Weights of a small GPT-style language model, trained from scratch on English Wikipedia: learned positions.
Each number is 128 + 32 x the weight over its row's rms, rounded and kept within 0 to 255. Layers, rows and columns count from 0. Numbers have three digits each. The size before them is the row's rms in percent of the matrix's.

# v: layer 7 attention value, 512x512, rms 0.0532, rows 197-249, columns 256-383
# o: layer 7 attention output (transposed), 512x512, rms 0.0455, rows 197-248, columns 256-383
v197 098:180124151171091090117139098095147125130161100112130110062139139084121128139138126109136140108142139099160118113062144065122173154114096064133135108131120079155122160152124142126143105092166138098112202163161070131148195112159082116135104094181145152102102113174185139079126161166117072075090196128097087133140125162161092135142115126202109168169095095133168090059167111167166089107098
o197 097:099169094127134060082136133148112149182158144128139126130121100149141119098137118155139109146106119141148176081203149186146098152135171156107088156118089173113162099090152164115077151175123173107148054106113133069110074141110184144140132136079149111141171122072097139147142119077128154148139084092172117138124099124078164133090097138080157090083156180155136163231113174133109135151141
v198 097:098168130189172147170127149177113092116123090116115144121164118127104156152120143101116183081135141093122129097086104162122106130172146082153118141116133172085087071131060165184144053121165136096134164099161089139136113138132133115173096158170131171148099103097172096155137121101171154063111157079163202115098111109094120162125097129139125071140120155126088109141126077127109145154141
o198 099:192102122129146134133131084080144127121143153126153099158114140104122094120128120143133050156172091167162162113193139123133100161079089170147120131129125073126181128152174083107092186145172099121133171162105159130140178134116117122106108144081110127115143207164113151132161106133062134162147137125124047170157149158175145146068135140109114118130183147214182177112114134078179050144132
v199 102:191146173134123206128061097152104079108176159148149134161129105160138129096134163173122103167198133121122131085148138190174134167088124100141093179132130132157078137138107153122141117134115129149125096137132102136109137124130136143083134079162099138152142140148184191102164111099118117126107140117151116134098199088087126110193115089111126123111084103124170102112106056100167173112143
o199 102:118127082127093102159154184094111205124118132078126136126138120118100138115214098112171103073067142146115163177091121133087086095127124170084169131118127153124131145141139155208151133113122125164156157125120129127125118111132136132155121157117156164136149107146121086140080185138105150095151124145105123146114101150172122138091170162116120119133101161160154142137133163119165128158120
v200 097:117140137107147171138120118142203118123092109140110122141141120077095150136190088159137038113071113085120098225139163108109209094169224117155144146112170175063103139158110139074152154123123161086147126132143065122115147101089144113121140157154108146117093115113118128119138105098157180042167122174137121102111089084131133101074069107112112089112142097150157083155088204116152096102192
o200 094:117120141165152083113108171131132127114123119129125190131111175113173095135078114076109188140129133163149149044143119117100065185099073098106056118162169127153111124112171121110081094127140112085110113073140244181133126162153130186126100119125178116117126144112103142111137131131084126191131175105120119148130144128122105180175136136138135145157155173128144165138131096158122119127055
v201 099:069051171100160122121092153137149082092100168163131164158142145076155126107115117106077160155111138094190179099096126122131149197129157146165117185135142166114160161120120091156178185148120105078171129162107149066090107118127146117166241133185132143104132162142118158126092147125130170123108141187146172126104158165133158153109202161124069164155137121102169161169188076111135126143181
o201 097:156148132148108113179118091130091164176140122057141082101103107165148181183156160126166069112137124159089091148176118143087099119090107099086126091116075091092115085132142119127086113111074114185114148079142088197133141120142162106097024137071108115120125087111138082085155100133144088102078134105115112179167158182163099115174040139111144073147102119137094101128126153130107108135158
v202 101:110149162151190095117156116137153173089142131071145146170149093084125125107122125109121148130118155132133157161129048136174112159137103196121148141123122193053156149160120113117088144122090086216132111127104087159230091124100150139195111115075118105079048183074183130087089134179143111139144164127213141068114098161167059143180125163077128179135146097121120112138120165136153137110195
o202 100:152064116111091148184078127150077138136139115158130132145125110131142145118119117181134098130111117101125090126119182127075129107126107120100139168139139091159087095129133132116150100138136144078142189085164154116096141117142129113108154157136104179108246078192128169182191162111150102128090114144044126151166234138104164146149128102209140129125158155180134097161157091140098075142075
v203 096:134108212120170121160124123144172188125134151175173146108103093152098187136129104122136131109121125125150152142196102144092089088118147052094194141138127186194155132154128111136186099089134170153158103106127165106176119122161097146102129102109135104081074102108152066118151178159113119120137149124092147155104126094153158122155081115134155139119136100084168181100153158161095115126146
o203 098:085151076135140126157148084125092073160143139062100133140149160148154069115086146165067100169153160130137120109084158120158231117149138177102068104086140121069127146152140110162065135122169089134078150140175121147115097138091133143134107155131091189146136122134139205091124090117134082130160059138120098115157124145100067160113149225134142090182148106121090122171116139129135138122113
v204 099:131071164103145103107155141127145123088154163134135132114077074087144126087082160120156091161173110081084145149136135083067088165123156159149131082113155137143110117132118121144028114091139087190191175097139177110104146125130090137148181161170150093118148158176168103165107154125155125134120160125101123176125124130129124107128117143155121158151114120079090134058085149160155150190158
o204 098:174165079133157151135145137107147178075119120133151091156157187167130130166161103109092110130105171177141154141188114119190146144160030114137082125117138159148116165086127130101182167218105134091090096085135072153130071109112121104098074128114166118109144153130108170112108129126134112107148124120132161101143140057113177170156138105100103093109134098196175139107158096074120081083072
v205 097:071160136098150112149095047139133100115120135133157153129221140132123105096178094132132136147122131162198111098121131172153077135105095156148133184142073098121097110182160144168136150076125105117142097124184133133162190114089098101169117072091067082153102120116125111104165187171139138126128131089140122125096105130096113114128144129139201039176166179100146166129132092105127141125111
o205 096:116113089142100131068150215085150157168090116087094141135090089091124109135107195110178097156126171119105156142090116070103168140178134101098122101101166160150141114079071142094140112144158127179155137145107157168125124177169099110131133134113189135088128097184104147148103103102105111120110110114114140127134142138150150178106112168092065134123117089147094107154103108145182138137134
v206 097:116132096104133136125156082161143085134142111157096086114114075142071138128110154112236099215104136077099123098184093117126147163100154137125111105149160155118141134113154132110099166162121108109151114131176093123114123154203129133188148120138143139117086158142092111116127121156152126130140108103167075176137129123058136161126108101127187125135137162126169125110058166081115132117073
o206 098:127078112131104119134097156114138133102123108149207136109194124087111112196164091096042137094152120152109147145108152126135110086132115132149106150084127109166060177175112100142118100089121119108125186075039165205141108134131093099079122113097113119146137087105123092120146130100112096102168186123095181147146119133173118124098127127119096126107173085089125107165141092141130146129130
v207 103:139134138142125177148128168132094093087133128166148106154126139115162141082110079175116111231149153138149079146103140118143151087123109132152081184150140146100138132140141147097119139106173122186157046175111150076101073148150155165164083149148177119072125087160096153084150104164167097133124093126053142133123094127086144100119090119098166142122115048155109165117089131167126130157103
o207 099:126171127116130130130129104141121182131143161095062168099124125122209137154119127080150132099158125116127114115129124138147158118102121113142176080149083155136105140122147111166150122143074138097085206078107081167140101076071100106079182108127085128190181120126167070147115171066111141106113172156176126119100137117133190139117127116169109164145091202066105145103160112098110127116173
v208 097:163105065169116054118087127120110120110096099149111221141204073126143083131154173102143108110156048109181174149166183138170107090126121170131134087142134062106135103072142129163170123164145064089141127136161180157154103101117154127177117122097139147121101123106142161154174129097117125169121155081125115042113166073142117083166109126126161079098120170083188183104151100154100147202082
o208 098:099097170129140126132113140100146142145176098072160049089060173146129126118138111165150176117131187138071050071131074145145116102101149089116130147165112167123144124172138150095108142135123120132112175117119088103108110119138087125112170147120143076134073101131120133134124157182171129152186133194106125186141102161124157194077162087128098144143076087140121067160084136168144093102138
v209 100:106151110117136080122144163101138093131137174150086180190110129078131131110108124150141183117153163172109105091157121140162145130089178125155145122156103085167153144116125154116163122129123136169088168069140147102109124108090091134067144091098122130116148090109125068101160134118155142074133130160088147117115101107190155111170139146175145135151126126163132158172055066091133077086120
o209 097:156138113139114143097128082130121189146162052104131103101164093144151101138108091095156072141133143118132115140126171137120111094169073154161151089134113146131053155175141164137120135100113146095152070206110114148137116159123130115177090122172136114121099186128114132111143152105111114175117129103131096111111120106082128080112073180086127127095130160079122106111142196240132130163157
v210 095:134117139138075146105143174109112101129124122130086144105181131161100099122100114067122170166106058128093121144114095115078148115210076168192149126051148035175091182095168150129093129108141140147154180102142082114144096164130108148111144144117164098075104150167099075105125136070117173121131160152092101110163058074059064144157180161105125133102097089141172149109122115135182125101193
o210 095:151119145149161092169130121091111110142151087128108166151097136088154136184184142155130139123099225134138084142127201134130126141063109095091094137132098173070127106113109138193169115113111149063128051152120158130080128127083162110169106099130107137145121110123134182103133126144164067169077176123180145149115119178192228110054105134141151140119189161119119100107139125084114135146115
v211 100:127150096108091145048078173164109116128115094180109077117168149120080178177142088148093109124104159119107125145108108104156113157115168118143160149129122166106106221126092049206139136141141125113109140050127129123118105178122229094151202135141074158125034152175160130168135120111145091155148195110132126119142119149104158143171097142109063126123148134084180138153137085098132108145101
o211 101:113047149151146099231152146092109088096143148082101124133155110122099062139108127095138109106141075180178133132157182115073131138136081131112115072088082079137103120122161156080158130123151099134165116149102139127149155082158111169064101113076196099106170120054144119156162141167120146164132102087156119129142179098155079162086133086083161144103145122152132106131156154143091156146135
v212 100:154111141149117109075201107078098141112136192124134160094129055170082168104134097130140158116161075157110104116119079211148159145103082107074147126158066115107154145096127139147089122144110105151147207121157155140109118107138174070165129093162134129105111148134140098075128169163165139143117150144118169117141126093127160104152093221083103114116141135166132067059133139105177153138113
o212 099:072197143110198118166048149202159089101147082132104054163116139116108144143138141149114097114123193135070108177125157080106149064176159118181080136109168139123062112128156127141156115100096103113098104133106120164158108128134093116096094188161113119113138112126100149187134066162122136147136145064101093130111115168133110149130156065156103157166205131098149159140131125195079115155098
v213 100:153111093150090101103079188118149125102057135197097167168194081113135123176116086178100125108087130126152126112105125150118134102097094091050156090155150146106124170133160165169120166166148128075100105059102134162162155100107148141169104103132164134103082077176138095113108122144157111154115163165149133154120148131068144171142164120131106075161211157104140111094097121155127149078098
o213 098:126168178094121150157127092124123137155149125051140098089063181130173185109096160090159132162107139127119140120144140081138104158171133123213060201086166137151108215135127136136136117111074090145128108198125176122119112118118112089093205148130107138143140112101182128094122125124157123071200107117123095124150145126124166102148154142093133169106093065147129173202200109108145078156125
v214 098:136197085106103121161095157103129143080163110108111149085160130129134125082082103160160092143169141119101102123120101115160092119139141143194136130100187112127152142162136140154142087106036139157079130136133098113140157173138141086141143213168121117073101099149141108062195107088110139103134145118146179121122057115100082126124132116150110124132164161163076126097114159138146172125149
o214 095:106049207141138101129157125131116128126051163184141122131099125108154134122091185095108145104057125134137146123185139089121168135081126137151119116114080130169129122164110114070091146161213116125146147162141116157129137111135096180106107116082141152144132136143138116179121157133149116131123088130102067091128199150145130160152099171095212128097151119098172161162116131160098118130163
v215 098:144112133120045134096164120134164164165136143139113122163199107162106089129142111119129078139124174114148077175175146165095115089128138150153171147109141138136150152088151141170108090138111138157123135198122105067133144100125113169118107050149192133118098142154151176126151068124155157211145130088103079077106099117112093065061136135114118135098126127100097128117205148131172098106122
o215 097:124136107169218096184075123095080101117126109097132158062104137085112121114108125095145183098134099118161112124113118101130157124147156152110148098111114134134153109148138131135123146121119133092145130136174155204117121106131121126170174174156112159084147081147072106158076158110109117097136120157134134168162183156133174188147158088073145176138212186192182111100091078146088214120174
v216 098:082158099131159136169045092128098143175068103124090103175087079086155100115137121104143142073150166149157117132121107157140116135179162121167073141144129166161171167132137091138088145191117140034174099078141149088123118160128117119151133095133157142154125143089141097148170167070220157085124105184117183136115145127052163112155125186187131169144154108144136129142125128151137153136216
o216 101:150116192135113106092121169119093130090146084139157087076120206156088129130086109137144159130133060154082129099104147108175182117062115175107186134072150136094110099137146193078148114100123124164148158202077110187158128099111105124146131129119124117114144152188102149107103165129070145147160097096087070118090125129114126197159074102105131082116110078129106157135155108132105107096096
v217 103:159174167119141115108148101122142120128061095101133156047153123095098103167101108155139102155144102127088147122125079082150135075112138084185133142106106121176137074117138162106136120121155174111168142121134105156158148168135082150104113116091050106108125132206126157156153147101121112111128146123124053175139121116207151125187128194109194090124121139083073142196130127120134158112134
o217 097:154136070159145153140126098085123156094149148147181112132099095152143107096164132115118120108092181126181093129135117160145099152160128189081104146115180109066147188078120073129117109114093101149104134137113119103096111113120156063099144155164174158166140137060117101161119105199160135167148085167137178089108111139110112103074125112130066175130073110161178161087064189157131127152094
v218 098:150093139201138142112117125105201047165168129147081105115038142130107121095138150143114152129134140145096110093101109127124142137154085103203172159091123165117120130140111151126137108102165097159155130148194142153092168104131171151122132086129156176173117147135138134140098143135109111157153144120089105158097128112129115093129109105140140122126204091152127053124163106188072140071114
o218 097:143181197122106152105090195143063168104090130096165119134180119110110119136105103095142082119093162109124147160133153172119146180135162168089079130159103159122127141106142125129149115135116116085091125122115093093117106150121099145144155164160085102051144059119124126124122086170145141089110122166115110061121134097108127152182185153128140170127090123106099153068131157061171120133157
v219 103:162109128173112123157093113159181134153120161117123152154118109142116110085123128166153140130177139173065137148185162149163063118114162109130156143106068160078104157182115118129113124112104098134085097125180099120114100126185154117102111077099149123095150132153121121149196170048147168091142161100139101107160122106134113150139140160171109105130125061197125110118093160164125130148206
o219 101:152185115115151110142216151092066113061150069114162102117121123128136167151116112088096073128099097106128111128076111145099135132201069112100140120131117048151171118077172109099128096154117133072107158166094156186101198075076139124184170137122111094157126092170177134100074117122137140154159093109103180163108148136112112125131108109115110155116106105059125176080153148092115141079052
v220 096:127131121128089101090105171156130158158120152106156104132154149087106118165077081107139086105094099159112131142099188137210099095136136157076144090134109150139145132095159123155134110113144118114108150077063111152160163132146087102141114137135106148160083165138090134137120116112153164103130136069068144145116133138083089080133124121146145174152125154123148130126145215101147086163119
o220 094:113128085164168183149182116161131098086145108176112111101096142092206120096106124134116193125151146055145154199161073112050149092103115089146146199169136080112137137095136156141160171095094155148169106197157150100164122159176196190141108115079103084129183104096121169053142168134127132138114149147208129116153101118146122183096093141109131097098107075077142162167142086133081197108160
v221 099:077114125095072126122116107120114087160143166125117128114055151116105099140141106108136129120081094083144123115141095092114096113121144089166152155144063128076148107175119172128145103182072111108111070094097146129113127144164159156143172134169144128129122153186085177229101137073146129156139108161122144159149113142135139156120145147155164106159080212106149075133175161161122061132196
o221 097:154075196098167123139135115137173204110097072151091094151120106151148128074057169126095137127159180150119170140087127148152170163172137123130117099133192121150128132095133152142126156151157147134178152112166116121153157116134177113178115160119149140118092084097161113063152121131141105042103138096109110121148109133144131083131101066120156145116105062152113192125134115063150167101105
v222 099:090134162107126135109130079168165115113133156157111163128146151153135145076135102073130123171120093143095127132161071109137107061162118106124157139167159101136122081132088161112148105134104140077069144065170167166144119199176103127137168168160152154162188157142062113078103135182125092160111179119162166081151154066109107164105142175154160103146135111071103135133095159156081125127176
o222 100:173098161126123132168106155130132067176120103133110069140078140093112068172075127134153164147156179123159142133168121099112129193122197151149101164095092140133103159144169100179131160138144154161182081193087121112147149043067201122080039102170118109087054115143137139164154113104124144126116095135143099120122130163136159121116107118122100099086176122152183126105154070111102115107121
v223 097:132118144143087127122199146092138133148083087124131085126130145222141095130121114103098071117208086122096083194144108153169085158163164155123111122090136144141163129092118113106140078112102152115158118215156139150128118089100115135155148128124126124082191118090149050169090098126122094180210112120205160124083149123128099123162168129095151099163148146161089157124109175147135186104092
o223 098:058147165109158138123106126153093109124172154152121156139120112095132126113159154135105212090088135105153178101071164098113201175072094128160152110160147140104080117177117141149153128149108153119137120061104163143090117153135116121074127165116166158118111152191079139069093162106154158149100081111109092112148089161083092168121070067123129133091106130114177059080109106097128083174144
v224 097:092116153150085151093141068105185198133152113106176183212095178144144115113120152159144118075163076097117150149119168134131097111117117103155129109158129106065178154126137172132076161102144135190190106146125140100217103097166121182144120146209087185155132072159100134116143128103087127157096115125159100065090155128080130134151175106161151114130101115151118149129137086157070164159140
o224 098:200137171061165126173108160168105098108129186186073122084121108102137190152170143107166145146086151144154070138137115097084182111122171119133159113127166145170048146108082140143153108151124116147094130136151172200094166128091142092083144160068104094136110148157176103100095176132152143111165154104126142157144101121133106113103120171036106122128105136152136081078112146099155174166088
v225 103:118196126156145098117137107145137169164104158103163138171126137120167129195222127086199125106159166189069095150115150092100103157101127123176198154141126138112093147056125169129175142104126132114127093128151100131097211093125085074139092109118144090132146175155156178103106192127095144076129131155130081149154117088090124099113138088137136138111163127091136123108113090096111075160112
o225 101:159048161147137158130174170049089100075170129096089134117096126115107145111083137133137173149100132123173158107170118126108102096214115102156083075148158175078182100148104086125120131098080128147185146147102145189101102191087154162102127138167118143169162069106133154101139108082114133177067089112098168174103143134149053153149140113137104101161062159153100121104160127131162124142108
v226 097:165160160172082144192081135110109121131127155127127153112131136104147125147089110116060115121138096136086104094136116149153138100130072122151178171143113123182157139055086120126046118090126108071088087163123134153121149089135146093140169124175135123133141057120148095164136148167201146167146116118164104099137125143057129069132184103091151097189104130171174141153130117117091139100058
o226 096:111129118121131094089143094122099120086100083149091132162118111144075120111114144146175163133162177132118155172123102109094071097093232135168119106107135122132101130198107181082150114134108148203143155123061127172121125167116120145083135094083105152112116120166094145081100139082076160132104129112123149134124098081124163144086083146151113171063103113130099151129115090142145097135131
v227 096:140102154125157094109135150080213095116104038144104115111173129129125128110103118082144128155183116183129140137132178078150071077137102103086152120207101131133097060147088089107164131146200140113148094163192135116076084129137138079070087163140121057164138122138170162129152135091117139114175097154060168151145085112135207118099129094129133144105132090143146177176116067137079151129180
o227 092:121131114140057165131130078111096092119190206120117097126140129097129137123062088116128124107086138072150142129116159158081171220095141171164125137090129080141148122126142095105129094101093116079089121131098109097168191123120081144177206092101152172099073081099161130112095151130152160080152110062178076109111184143093066185168151151134102103112081174058132160079130158127160102128116
v228 097:092169088167171146127152129150163115141131119136126100089120155094073151109145146127097161164139095099153107146120086132122075178099176048115130092114120093155102158115205129151148159081157194128153130194132129147147146104203092125159148060139161131120097151169164082109144154097117118133158084150137099096115142167089155106154105080133118157127135163116107159109118115160171167062141
o228 099:176135127129149135130143080058108104124100127106117168108125126114121096132148154141136112100073119135155140123098120153139163069139118211094119141138147132069168172094062119077094106153132118162067114090101111111143092123091144133112085176115129141154164117103074116129098069117153125135086164134126168190182089088148129138085127120109105093149178116159174165105112109114100121248122
v229 098:119118157120160128166177124135074201127098166110152092149131101126098141181165154118098116159169173139141144100133147121116058108129085059057153126183156162145113108092168132134130141095195177124184142098121135034087156107161084121070167140109077135126068118070131047206158173163136096129148090118120080107136193133156148180109135069114187157125117125113184131111118161141126115154136
o229 096:076138105130062141131097114091162089146147164153117118143132135077102122088096122103132153135079088115119158167156152100133163185131139134141152168057125118128144152138121137158099153189116083108121136117148142164146083124153106141135111069154207122123162100172162152066095126131155135129106148098092150091152097119112101067140143135100067079168170099133092108138117115086148183114168
v230 102:125112175123145147147105121103169180099097138153114106135154144090160153110167114187094082143120118090110075170063093194131138118125075094182135102088141103127156125119117130106085087088177099158106126107163129184123171189101225159154139151167066104130112132167196077129158130144092134099202197132006085158122167173154107117101115070067126153153122129102121168100094103103134125157130
o230 101:106099095128081062134123142161106112133135145082135159136125122140166141154097081053108166112140142108123129096144129002119135145133157140056079086154107067167051131141155134111152136151143143112167139062132109056107092100163077081119106093108176150140117076113098144108095117192154084138100043164225136132154137116105126140145136153163166140103131156141079085149147146121118095125154
v231 102:126129130152132041083167151177107095134121139107109134190111159089121137078116177141149061150148172145090112118091129107164090095132144098103161084114143113109179137211091041162150206082121153141140121120090093123181081132148145144108148136092143109107153157124179075137118146111100149151104170150160189078106110115174079103153161089160176103103121105145140099092146153150117166132101
o231 099:135185144118148179132111126047089170179155102153137131096178116166109123110182067134081200118104129106148146182185115133112125131176115179135092199127085111087016069090166193147161110137150104131112146151124190119093215158106134131152099076140153109118133135067064153152131078131142115103168080155124046145160144140077181106116075170131112124211114143053065122092134083125166098140147
v232 096:054089115130134097131119171115102146123129103135105121136158139146129143138127138113123081165161064107172090109139184139051130137160076114120210149144123199114138148142101150128089201086107141143122143109133123175119152114120180142135076118119133148108075113159124106158177094075126107104185142092117165142068101123130129149207115184131073142120161125116144119080131143138115111066148
o232 097:190200157133095084157147173122143132148136144152135138130103118139116078098146121138150155108097130146105116157089151114168146109127073191148081130111162074193095121110121114161149104178128094132157099112156158111134115154141101096086152137095116095152177129109091112114099145131082133165092145137130085142128125155084131077087098099127201115163104122138102082175081129122162160173102
v233 098:108102093110092091094136162087063075124144126121147100093109110111144192060137128148151179139120192088093114125131143121119054135134139116145135155113105126120135158148110169153132147134136153090090136101127178132152127128127139105166144134084104142130128130147142115057148110194129122108133088148131166142147095154126056136151161133104123113155101121119128147131165145128171086163151
o233 098:175123149120172161135156129145199134176131110073122147169146147092176083164142138132113111121160075133138123137109112149123126135137116157132090158101115159107122105090177127129115132142094034115152138139150085146094108119116116104086151148167136149088113106160158126197155112083156103156142154152105132102125172110146132087108111104140128179115134156112212134152102087091098125125130
v234 100:105166095087134138159092120115141158143085154099108180134117150147166102094106194095117166171137184111131108113130114149097105084141187134128088129071126106067082132168164136110088123139154113142105114122092051118171185100100158125108097071096112142040213153132198127104131147153088099112151094160117162069058106121185165122131114166108152090105138099072103161101049140184153123168112
o234 099:139079121104124139120144107094108118091121111093111076138160147111099130169160037118146121111122142126134134108109167107108183167117124079102189153166048181175152133078131126093152117096118155071135133146091201108115125097160096157189144186116166130152125127128088150108123122135125148144134194108198062195142096113094080125154151094161108161131153123154117129210153157041116103149148
v235 096:138158091201084137119144170169133140099108150155123115100132119084110170146155077071165111131141134150120147072112115092164134130127127164156134143095091203130152093097127131107050132115131152080136157157064134130111172134105062165165098181129077173100067122079158150167164160137163134140133162120069122091123079135182147069019123151185087119128112110095093142181145134132146123155125
o235 094:093122107116147147103116118128140152110162108059140171176178139167159133129086163194135124104080107113121149143136135169101134119124131120119129129159130080134163129189140182132142134096150136141156063098163203175198113149108191086120128109099190127162179118153089219154110060208121104099149152158190125149139165144123124213182071158068135101114073173172157071089125165162121146145112
v236 096:137136089135141099186148069126187194086161112122152125139099154208114153140168071124130167046122144113128090129091131073149139212078118133115158086100134116115126149100106167115116096165118074152091134201122122107140145171136094181129107138097177138094173129130157090122099149088169130173114111160134119163147105133084115158110164135170200146070088164131152099087086128081176145168195
o236 096:111161172081133154112114154128132096098121153155075137143161102119125137116097206099155119173172119119084147090113131181120123088133080164161083177139150162094157137145139078085142177141094153136121114046179085142102136123156162073141153090123102138177118108148078125169143095163078144143115130118082155117094177099133104130127047123104063126118219141128123157147159176138137068069077
v237 101:160168145151127142157151086116111109131135116080145113144113087166128088111163192129110098126134100145114144116069078135116061119152132166151156148070111091100095151138161100179095136084116066135082135079114156158114100117137153141089164102113095115075219125089160153095091150107149174161090122127180135149112166164087059167059147055117111143145124137125087098143140137144100179126159
o237 098:107099128053121144092111207123113133128068166144134126173113161134146110142068103168160124137143162072168093168166174115169148107118072141135103134149100138168136133158084095052182126132130131115143120156130105082040179142158131135172097112120139125155050101138115086134110167182140106094118146187052102084180100101179194080189156111147128117078168140105141124136169108147158131157133
v238 099:113120144193152139127088095082150100100139129156104140138131137142116071155156169142114088101138168126135198115057179140126210130115109195179122191086182141147101121110158157063128127144145162139124113094102158127076095111111129116095131081177112121142111165110121155127169126158107081121205133095115152190131155074121075145170093049096162092117152130123050110129097127130181166093139
o238 099:103139033088119230133159114162092132063125154079151145066108167124164154181122118056107134160103130137148125093186116131146087098108130073096115084143112114095160117129169098168120108110084130112131158112136129067166130131144051095168144200074168098098103110161142167096105176090132154132096155189177102114141129142132171091108157142137097170097161134132168121149112154114054149182098
v239 101:197124111116100058116160087156147112122117097122111150120106135100138128141132153122123186129092155100125092122119130136121137140088070127165106098149105116073151099095127059060140111098059157160092108110111208089138114178178150122141154150139117153169135108131111180104140110078152078108157140163190140132101186105141095145178112098134096111160122063110161125143111122150141156151149
o239 099:145156084109092164108157181107137135092105133123129141110154088125131129146161134113154091143178140163107120096095143085037164144171167115076131142098142099149103126088143133155148126164174131145145169157125112175106078129087092061121109112089091104073134151139120109114132115135115169184086103105081130161104125179096149137136133172115149136083136187166095101117125085127079087079131
v240 099:103130117133190144121101141144093155135116164135183140145102212180118106183132152147120163134142092127102169200180084132127092170140104148151121059155059105121108121135111142068090110128158094125147130104169133079091124123164175123181104110100077116148132091139139154127083141108116147140168189131147096124103108152140112096151140098148102142120117144107082059119136083194096126148053
o240 099:122137112166073116138141111077122103135112092136131101111138128086141137104138073123119147107137169124114081082099172139108124037167145119101151164086140111121164147059137094175148089109106147133164200107091124135101080137156118177092148122138167094065099146111124127110157118094133095084084097165140161130168119126132124109152095138041137143098156140130150159151114150106161166114150
v241 099:086143190097095132063124140094140116140121112128146144138147159117103098079111103152164125115134134142153136155150165214135185108079118159101133151102112061073122199154181133097114180099139117112111115106138145085118038085145091091095192142039157145059133123116131129063128173113103105124108145083140128168107079128138168099083122060134129179161155175142101142120108110133128082150099
o241 099:166098092136162128162114098206115150136144152123115111152092047108136152152145146125114151123167118133142124084116107096115142144133108142123096142150087134146106062152145123200166086115110173141133142166101089156114191158112101190208073094174132107178153134174178084158142126096101124063139148182171175153163160101130126110115109198121150102120080109180164070075127151126128166136125
v242 095:143132138151197138122156140163087136137131127095107151168153105086071145134106118177091087159138165185086115112104173108136087109126135142139105119131186144135129107131156085066125119141143117157127101117122118114127164158138169146151141150146188126130116141140115133160073102105154066095098097143082118175155074106161101134119144146078155077111159060110103078141133096102110146107044
o242 093:082150088147100109109128103108183141154130132129124113082106151160145160148170129126171110071153136060170123120139116140089182103126112089086105125135142094116173106095175133085125087112128173103112134144102145156143118141138153117112152067085155119105109100131121114102155149192088138149158140151146166028099130154093157161098103107149116162186155172122156131126150178097182123177203
v243 099:102126137162147171107090205182125155178088162129090130151126142151100178114122117090146086084102133122107129120091170146193109083144197142150167101102123111150066131082130087157083113046123128172171121178111145157169137174097113109158102136141133113151088109123212205097154166134046148199163075091116146131105141132082140117111156134115131157069165107099170154129129118116145139126113
o243 097:166127124134090133102156096077068131095139130098187127092149116096172083129094124168113189207131100087170158101106148135095193122134111131122105151171126106191163145080132155118126114136150161094099133105166101069054133117104106178090138118143137197140101140138083101103120069130149099044105187182140103130162085172142124128154146127084146112152141159138124090154174153181099128112146
v244 103:139170083190176152083106096161116134247147122133062118154125097138133110119122164087093114116165110113100084134157122125133116122105170104143165158087125095133139191165089108174090101108116129141122130115085076075183192110151178082162178190106163137114166097125090103188119129204134110177157124153181175112183078139138157128119144139054113152110086082106068144135054135118150080118167
o244 101:129075125093106074183151144130148125069133111076168131144124121146118164145142141162161126114065148120137166163085161142125147172146130154131151112137107111117057087116161127107145131169133119126103101176123120132124074129099170180157057088145109097148069161116152145118115130117173129096105134133117062159074115122102122067170090124165147154143160102120205119113181143127079119122117
v245 098:171105149123119062162163149139118167115153149145158140116073091129126132141139148121154143099138178093175137164119150114107151139131145164133138140150117174176137088177093111136108169223121121094134098115133055142169123133074105111166124087127142081107166113152166121112125151165103093088131123088114141136119133155085131158194165115099076129116142136130138126154077154100145110118118
o245 099:079150116137117190133087100121087116148128107129137112152149169132143105098134109088119139117123081162092142111132132131141071133125154084088086094108204130113112170091173088110098094079183099103144144160137161129136130086108108133064119186154087164154079114123080175126133126091167138145076151119148137139137145102166112076087124141168125114096165154146099106122125131137181151117108
v246 098:130115174131135112113096143129163164124118156073138145159151099157094178141090120166081190129093117099159144122112172129076113144121097141110124064148159175096167108117179153165154183114130046136121090138122097134134089167105150136089146107126134090116157149137182109081120195095094141133107117093104095148147088156101178188177157170114128166117085067187110122115126140114179132172150
o246 099:121187123151135182151214094109103130161145108159092081119136118120203141139131140140120073151148180129071139088156071138165125106143144089125149154103114098186043101090113151130093119119181171079087128098120163090111118101142155147111147199150183137100112105145094147138089099192148162092100146151139172098133151118155103080116114114171128084164070140113174093108144124119079160163111
v247 098:145122075144095141135098096059153171118197180144136136125094139159110137116135127126114104166094171143130130139121139124131129120124172131082092097142101128183155122143121132083058132069214169099087126132141131182128128131130107146180073095125158192146074151065173173131123162093157132193148147175124107148132133092155116115132123141083129120075071153141101120161109108128084120175170
o247 098:139105127136126083126104124220131053144089107136113143085176096133157132121122143116187127118195131146160137129108158137124110080135091163134153174112119124063111118104121089159134116152072050122086130137105134073130162096149144072103149158133083092133125161176090102131172114205076128122063160104134140135131111154128118141131146118160151094168110124179189112107103108124156130099167
v248 100:104063125121103113109145182126103166126107126114116150101150067091162072149144150129081130128058134166097177119166098088166143119113138140126115049126118114132094118185121186092122161185155090159085197119159065078052086109111112091104070116127134117191182108104175114113139123131059127143151161080139118089111182150151088130144095130166182114185142130153131103065117138130129106159131
o248 098:113155075162171132152123090110130059148129086168124111159071143152185141156150118085185153122155150131167118135087172162096077103149113163131147123123128112149127165130161042169146090119137108133140064180118168139159130134119181107132202118153114150110146182136090092205155141126209119143177120141120137195169102123151151103102151097121078159130135081199107179197174086141142111102154
v249 095:149166155147155127106155118109146151181160139101139111130160112122139140057139160132126138070189097093186046123091121102149150118132077129092121146155139202164147150086111159137088142099081101099184150107141147118125128136179108189127144150105131129098124105086125094085163073119137095093169131136131160119195138120056175172110079139113084128128142100120160140105141107136113145107108